Weights of a small transformer language model.
Size: 10 layers, 3.69M parameters.
Architecture: LayerNorm before each block, learned positions, biases, tied embeddings.
Each number is 500 + 50 x the weight over the matrix's rms, rounded and kept within 0 to 999. Layers, rows and columns count from 0. Numbers have three digits each.

# layer 4 MLP up, 640x160, rms 0.126, rows 550-630, columns 0-79
488496491416426555449513523411430517467518492517498519469443450450476562469504455501518474429511454523456499540568489435422585527467526482509512475471579493457467654458467490511601528475460513567493577583461498472486463564399445569506486530
479532472520510489533588552565400452525522452542469515544502633590464502529498568527520532504433525524571496495487471580470550510492375503455494560442527443499587530539588468437588502459568454673489483496476498472499556455398442533550433545
502457564535451626509498457556462499480503447549515597651440439543405414460509505534520471551499436458467519554494477520547583509388468594555553435656528543473418567455493437480510555541507509519525407414501452504443497573429462461537549541
534471439486552467520577528517556471543539426531468512450578506537508545505495496555454425474402480488510531466464395490534463527472524552472444439442435511566455506570510462516505407514453465584484555573535588517465500478450409526446541470
551497492533634497495508496562501465585506487509486464449531493481480411511499478492462519480458518505517528463463502488529514505450527522494416448571478564520540495435483415506533508500407528465407533444525494584499550482510508575510543453
520499486500508575388518465544513535470522500502543579440558457539546424432582440532546476489517621587469538454551464399485508522447458522543465525525505580533453521485538443476649504548580476430569461538399486556390473519431389536457567499
511536566484533506475516526560528502558595460465401548462508480458552500593495515393443462474510455499528515493513464525441554483476436448578428533498569508470617511461407481531415541438531471498404574531443472421514471513473575494578499481
433584501422493539434544576519531547513479508460505554477490501521535586488473487525538529470473518489493528549445485527560473498516440486568442520429493508496468496445453446470511492490517501477440532541440487510498436542518462552464512447
532437445527482452498490506511508542497603504518518448507487477546508498487525508478449561485471537588477479468515450499537466475596502548466394457527534462498531480551521478555440482491554553518562420431598535582425405451530472576448548505
562492534524478564531421598500497597428547445591543344459540474475508357454465536440384512487548513423583494492510447540494511416479483505442515560524486427544500576504456555545428550604448533478531432549577534443446521474616593474507423414
551491605462525501551429527506440505481483648512352569498550487546427577574469428465470487510510614527550460507466392451491526565459562449425441465489486508525482505474447523510530411577501509461379464508463518489485483510561535477562435541
395465490490472588443471560531514622530551508585524476470514506510544505516520553570596629501496469526467421516516526478590459497548534533432502525516498474482516487500434502496473543532473542491451572496509554500528398577498503371410431482
483565505500477579506426569536512472495492568577510434335501470522467468414497525543452454425439549571435464526418500470462528510446533539472515464470529461566409568483482468555473524488501449458438508531520478484466495531428526534502478434
475420425460534492441505440449430543571478461514496495578524537506533354478438471498526538502556439507449522459496442469545521492512455527536394389512486582489546402416499524562460515444595433562463498485467572420487636459585503467514585545
432458521598484477425479537536454520404430469457659454507524487572500520484573535533589435451437473539435552472520515458538528552477503540497493480507517541551509448449413516527509496432500508547570462453462465485405547469495594524440414549
453483597546464534455492461579512547477502477453482444535504519415525468601481444602394485584545482525484612491553491575535478459637443492491494472528417421498439512483487489506485533544581561564543487473531458406540477459555499558513452541
494447438406474366507516541511453481519519525547536600538509517625429471500489475512549430509379482567508477468549522508514590516456604419551432492507452453479521527520513572518404499604481503515524473525609481571491583510514458372517547426
432421512538493445534558428485506498575458576439468459531489486494517552485534553445531490513542493538554529457594518499609562509567423438494590508476567482403532488564445526546505486536527413592470512391570521515496501428388491510541513418
537515491503419439459568395531551392563504542590492547495475506514437584462515502524464489413490557482543517532495535518518449481531458518579529577540544598496486469450482472514461523449572535569429408493536580484473417514440507555438518541
542438551535503516469495490533493614465623448549487372447562501532479534504584478485477550492459498549540492563485530451508581465540382511520520524481515497536491537479614582471559522497566428477416557572566527473513510466506496576469531484
598465419503422435499555523555517442519556592607525465561562483523431558522495430442519462548524562503415469477511541516501487526566457548533435561530480596452477487573464548469508579517547527580515463479554549526574430561518501493470534447
527463512531551546588469524473459624518509459460524446455521437476482509459605628427497544445477530466508515588523475501566598560549535542535496543499531413474523652528415578467592498473484490444410505582465549503495430453459538540499443441
540454429544543480457443427601464622485357546551574413373515523572471513538532518580481406530401533533531523528439450623485493492513362530497447484518523470450495487481548521462518514461495529640413494521495512560433491368477539413458489432
518381490504491541540502479555497484449560435521418544479452538503548532458524519488552545512467438561522620478526489436513472452473503455525410532540483587454492456391502480548537480414491485554521368477489547460565417529455577435438482401
535412622497411479474451543494475583545529426508528426502451504455585428475479432478467522497471386550494439610576480576490494515558468469450527574513485446464475427569409537394534523552468516551584517482618486427457436444487467541475496465
484537503478483501522522536544460552557497515512420392455542597505503510452485536574413518522520515420600572466478525529495484479471503468371527437554472530527537513480481478441541530451445551436406507503491517537459517438517504481575584452
554480580415497608561436463399510487558441544495496488542493483556482512500522547507436445403548628520529557483541461497444528477444447479431450515516451539611467451470548474443541522446477421492329522537516496469510488539457461502472576419
399464603523419469530442432503447446518522527431441552533582393589476462495459447469444467459526487490536471512519462512538464516443472500486460466541582592476516476478510484443469531514504470506492495526478515561499470567431555531427517564
517499553535419504462471535654499502436585543513482545510602491507478502531444480503435513532505420442502536484565495522406583417459494555444471500531607444444483575477470510548395393450452521440454496577457531524476568483476540580442551476
535575448608451549547531400492566501504491535515480467442522532432443521521526402443426540524456557439504610537461511533503518580497567445539576405511539465489467486461421535566442513474533559502427445529470441456507439480525450439491589508
446406498559582505573533561573478568538526397467521510572554524556422442365397466492436585418560464491559531480536473406595414594469444486499452385482519518549577495617539436511580409539529424518439508506459482444515538545491550468466490403
481464488508528532495555547546502501459477518531449447427478510505536551509511554549406528451474436489498567471494424484489543537494544476413475440500495505534500511473504485493448577543432465568421482481578487486453564511456457452481481466
502496498450479552392459570550493491495534465465526529466525548529505454478535516521543513485470482462493481491513471594477574452517500503471477526562460618530474454511503468414478478461452527480490518496618417530503510560551461413496454494
545489502591544635522439473488501465552578569437569532593547477460473495437449476496508478524560497493420492414528522502543556495482488488506455420448577565472486457581455504399511474527470494500480501508564491519417522593483522451525512548
471468605553423524522590538516533558577606490533504504539526385524445494452512495483444452424496496470542548526517562527518581503492444476531451460461448464456419544488468399490482557510504547568514489467473524456516510463524554480420461437
468465535580454530502458425502470492540557585512455485581499431413520531489443431528541522491514446400497471436533396483516594486522467573566465495499515485470494506505486502569545440556548509535549427474513450493451556472472552520433487557
534500478507544470616446522547598563483481524549462502447523645496483572486589460541440542490444500563548537527563528469512435429390478482516610439523563475521576447515571565563535479574426584508453437418403465433472468521552606479506532496
351477528630451582484448436641470434466536515535612430574494526541411443512585382522487578501588467477466386460485602446535453564514450453506473485495441425468501512497521534465514453511527564536521418515549534532473543482494481524364492520
567516591464491432507457539552523508507534412539511527474527459578511472463476571475447501480514506555517539465488449456571567497533446495482534538430587538491488481489483497424479470555469520585427510528562478539389508540573424427555486581
536427451501429490483473489410588431442521552575560452490443441505433502534507464443515411587421572562572464559546548562509488487519427491476403492505497575505406518522459495542434504569574533491489469423579539531512462480561504536392573515
443422494422549491526470536547366522637479497499509457457530517515464462499498524543478481470541502506449518486474572461549540539496584372502376543540444633574532446534627506444475443512538453515437565516500531498522540457497565485463412502
518463594539516486529467500530452465513550504453525529432570592458513518582500485523549539498510496458497473470497522543520501530487456527539501493575595536534538453538489486482420466462501500471404506545511514555497485476461555517499588475
436497510465472441390456481520457408454459565513512483524490530587420474527499484460526502511538480599422568498544509462565502652467486505537480541507433537483523473518450582554461437406577495546664424483482482473556546446421561479466535549
561420468483511494551534498559473447528529514582502414438526435604543566533463458454582456477505479455523499536526497446482496461497537520512470459510584468421539543498543463498426468489539420451452519496459464443506505507491496527561549482
512488560509546550469547518575468484560498537587426452489511443547387607436527521415493568446539512543473597486418395421466635519462468500482440408435527551434504453498503477485553559428520480434430524554492512565541562512506412504484580489
505466485487559462433529539481504523548525540534514516501559547530504534518494521484524504488462515535518512508482522432500469570404487557494484492497573493471538519435605529479461427489482471460344505572503488528508585539515512536511500462
451426432454474568436469515530523515472530525500552423520505504550515516635581483500459564541438449503521547537583467527489493481512507434441572497515521395510563562476515519522489596518531408495477469552463483472603495516487504486531492434
520542487533553459543506535480576621538404492574442538460545438581467479512491452588549510531507520515476554501510523482521472466454469428373544441451477561559453560338506458513510475437547529524558497462597431434482456588471539395465441439
498478465522557446495400509566463551571434413402498539484461565503497485614433426592466539550538500562503420432535521388508493594501528540432516478437452501546476527528550480659494406551590494507602481457510550463444452470473491435599492522
483507527447401461668526487575520472515515509491591527489423523450442507470490473510483464484495570455528458614524600484432499556535426510563496560579495444516491409471495538515500523427584504442622520551587411503386532475425479495542477517
444414510490405554493512513421590532506577445457487473560516493556552523550468461480446564434509452502512502486455500463484546499506496527575487446511553457449442542499521570529502567488441465435487414538438499524458470467493510464573522463
480569566513383490455413492530464523558509455469515440431530543517536518575493489546522512524566563546431431542473548532550486481537518518452488537508358473515501455446474454487504551547546515544499572584496511464573532573549519488574559532
430452474591408446522574535508432566408449503517496555541587436533424561605495511479453473578435558506471583459565537464539550613446432471462505429497467503490460526463471466531517456451370488520559457512460485425496494404503458448459474443
441427568444452548609479594543465435554527482448499572438405519454505469445522533509511480466505511435470447516514451402515518489478476549531569469556444477434506508567444568400511472588454507490437532428439518541560543558461520542563623419
462475482435486545589465562520494483515545531478493597433493453576526437459533440495605473532461518506479494464518502520491468446429545551499427467457430548577478519394533478435469510486553501444535467501524478439394527459443600490496538447
427398513580581534524508497464595583552418563612413493484500484453492569480537453443432539503445498556479496430477472524545517551540416489485451560508554555562486565558558554483532517433460569577453605435465495503437456403488527500489558620
433510488476459478591439465504520483565486460477552505493425512551559429472497500529438473502508533547604527582522512515520492472398505469517482434556552516439479426518457505474565505509519572486509433479595520456459454511522518557452475448
541450541506497534402470493481450500509560483389536503467575463471579536484544482471507499521526451506520550554512524544429523536529469464481497441480458555536520533490475564478507466480463461523442523563541477477447529500475492529405565439
551469505485495557522390522444447466485553536582562416462469513414563425538439534473536544485456530568447498560505369461533525482432534500521492443515540477478483508504555442506459467539553595589520450513619480446516419530430540480469446462
376566437542535586459605506538493499498533488611513526460585451530469505466456427467446478473535588544455511505492495546559568457591475550508411526520515531513403499544450391490525494395644484424624474518446472584470387516511476628452516553
491421546516533454573528511380475519508483505533542493468515422486512551475449600514416536481484500458551548549534472474537563473410531506486501541538494502439642425505453504425685451534518455568505467399467468532504600442494443654500488542
436485476532540464403450469423539455487479480543495477513413574431556499558467589514455425462551458558478533491516481483523538508523523473464534419461499540514495581528502475519493369497526494509516509582523526467444488508500503506422463487
510516494504498634440424545450380509589506511534493434490483587430449460480525513492513605519580543474458495524498525528553498495490587460487464589483564498534555476519527430519509488467539499471482443474456444561441504592439563461501441522
486481500477515513473552485521514592462537435521442513568563535452456590532587478526467487524465453482561429486499550489554479543532457505442504580494516592519433477557488419473548469486539515522523517454560438496457486600488487483470532421
412460484464532491462572514441513577556485571547499457496408478424511497480524421521525555485462521472478517539569473512516579501562534415478513423514491511512414532477496495400432494418582417618453420494454557473526467592547534535488464482
449531386515514513382435563547526538475550517462492543480508400444415473460478522584501441511414495600575434534539453520478526400535465474523498546540496497453564524546509569454525505575396514560523478537489459489398431514481512508635551497
540517496471506514541577459579645541542467525536453431504443480453456429470550460525420557489472428463426497532446458476511521467513414438529419538590658476442506510483527579496489433538498488449451506514474514483515483448477607607527474482
516513482455461414408487406621411563558474525499508465462560559554524633552477510559486467445501531461515540566488543445464492577523487462365526511508578407461439454527572530549418451506483511485396547538562502533456559517488510496493557474
547444536542456488527485479512547548439558505511417417521465550562572596532552461548506589485500551456533596494506417458483530569551437506392479540431523536452498505576431485527429518525467383527426431470547527526389462568514529509505555452
487469502489553553423547454381476522465486515537420362492602493441487505569487512418545472525425566540490557523492415501528469525535492444451494453418466538457466484548461524591475463548532489513514457504522497474464522482434462574427465435
408518524502575530523498483574561515491569459465585561488540478394529597428472510544467497505402514508634489469485448480495519457529515493482526463529575517528541478534509518497545430485412541474454517476564505470366453523523541536515511539
469406549538495509467528455516424432527447443500515511425473513491515462454575503518453584477565489476615445557524459483458516515563444504544486531533513496483502557556450503571494454535542424568472462498447488435495462451420657523479424537
508443583346420467484435450481495519564563498568475475607465514489471474398508403479480485571439522569520427479483531573526535561505606474491482414549653579492517511548436551500487380390555537459495532502465569534377543516503532440548524473
498492468487515476569533487425611527406555521440467485426479433430531639418555500527399585562543591588497592491476482482616625482554533511391503404432457537509530477462517496417478515512570629566515432509459380565489567471579450497564424572
488337469528529421503515486538420501506565526507480505535547510457492500476584535471464499628516461502510500498429532441519450465478467470472383545433496474493468495539528545508467443536563531473545549525427445434474510545465520493510514483
438463461415447486496543511499460406523526499481494545521493514570532606519476484492501505467445519526424509492539451458516506570547514492429443556510561525533425481566556544582462543484460435518423468425588498509480473509410490579479518570
483397515437463509487544489475499531542534522542542470526553454579530518517428471521501511558474441528472454617493460480562491470551504581498507468468542415430455488531550410549586499466506510452464409423504559469574389461451507478495535473
510517515480504561561570515577448525437497585541502410529518345469413480531519502404503516545454498457522420567450550460564559558592408471446519487495491464555475579451445452522528473481443425474485488537507473459540422386448568473432622459
458503455522594494430475540496519545469491489594504523518602472505521503549467463479521543444491562513505513492500436467516540554491443506458434525448527488476572533520583494508628450502461510493432516522543478425532511529556537544586452460
427398529466451594492495529513549520533454518561482528424575625550505492571498422522518517569456514408457530459521533484431563491378392506451394447485456472490544411511483502423435452596467603529500541582513442536427579470449517438601452550
472542458434490517548623585570505422477549451535569554414508475541471450483461579522553560468533466390418600474409461516545533547543581435465498557511536422446564487434556550509528553529562489473407578582510450517424555467491445497590456495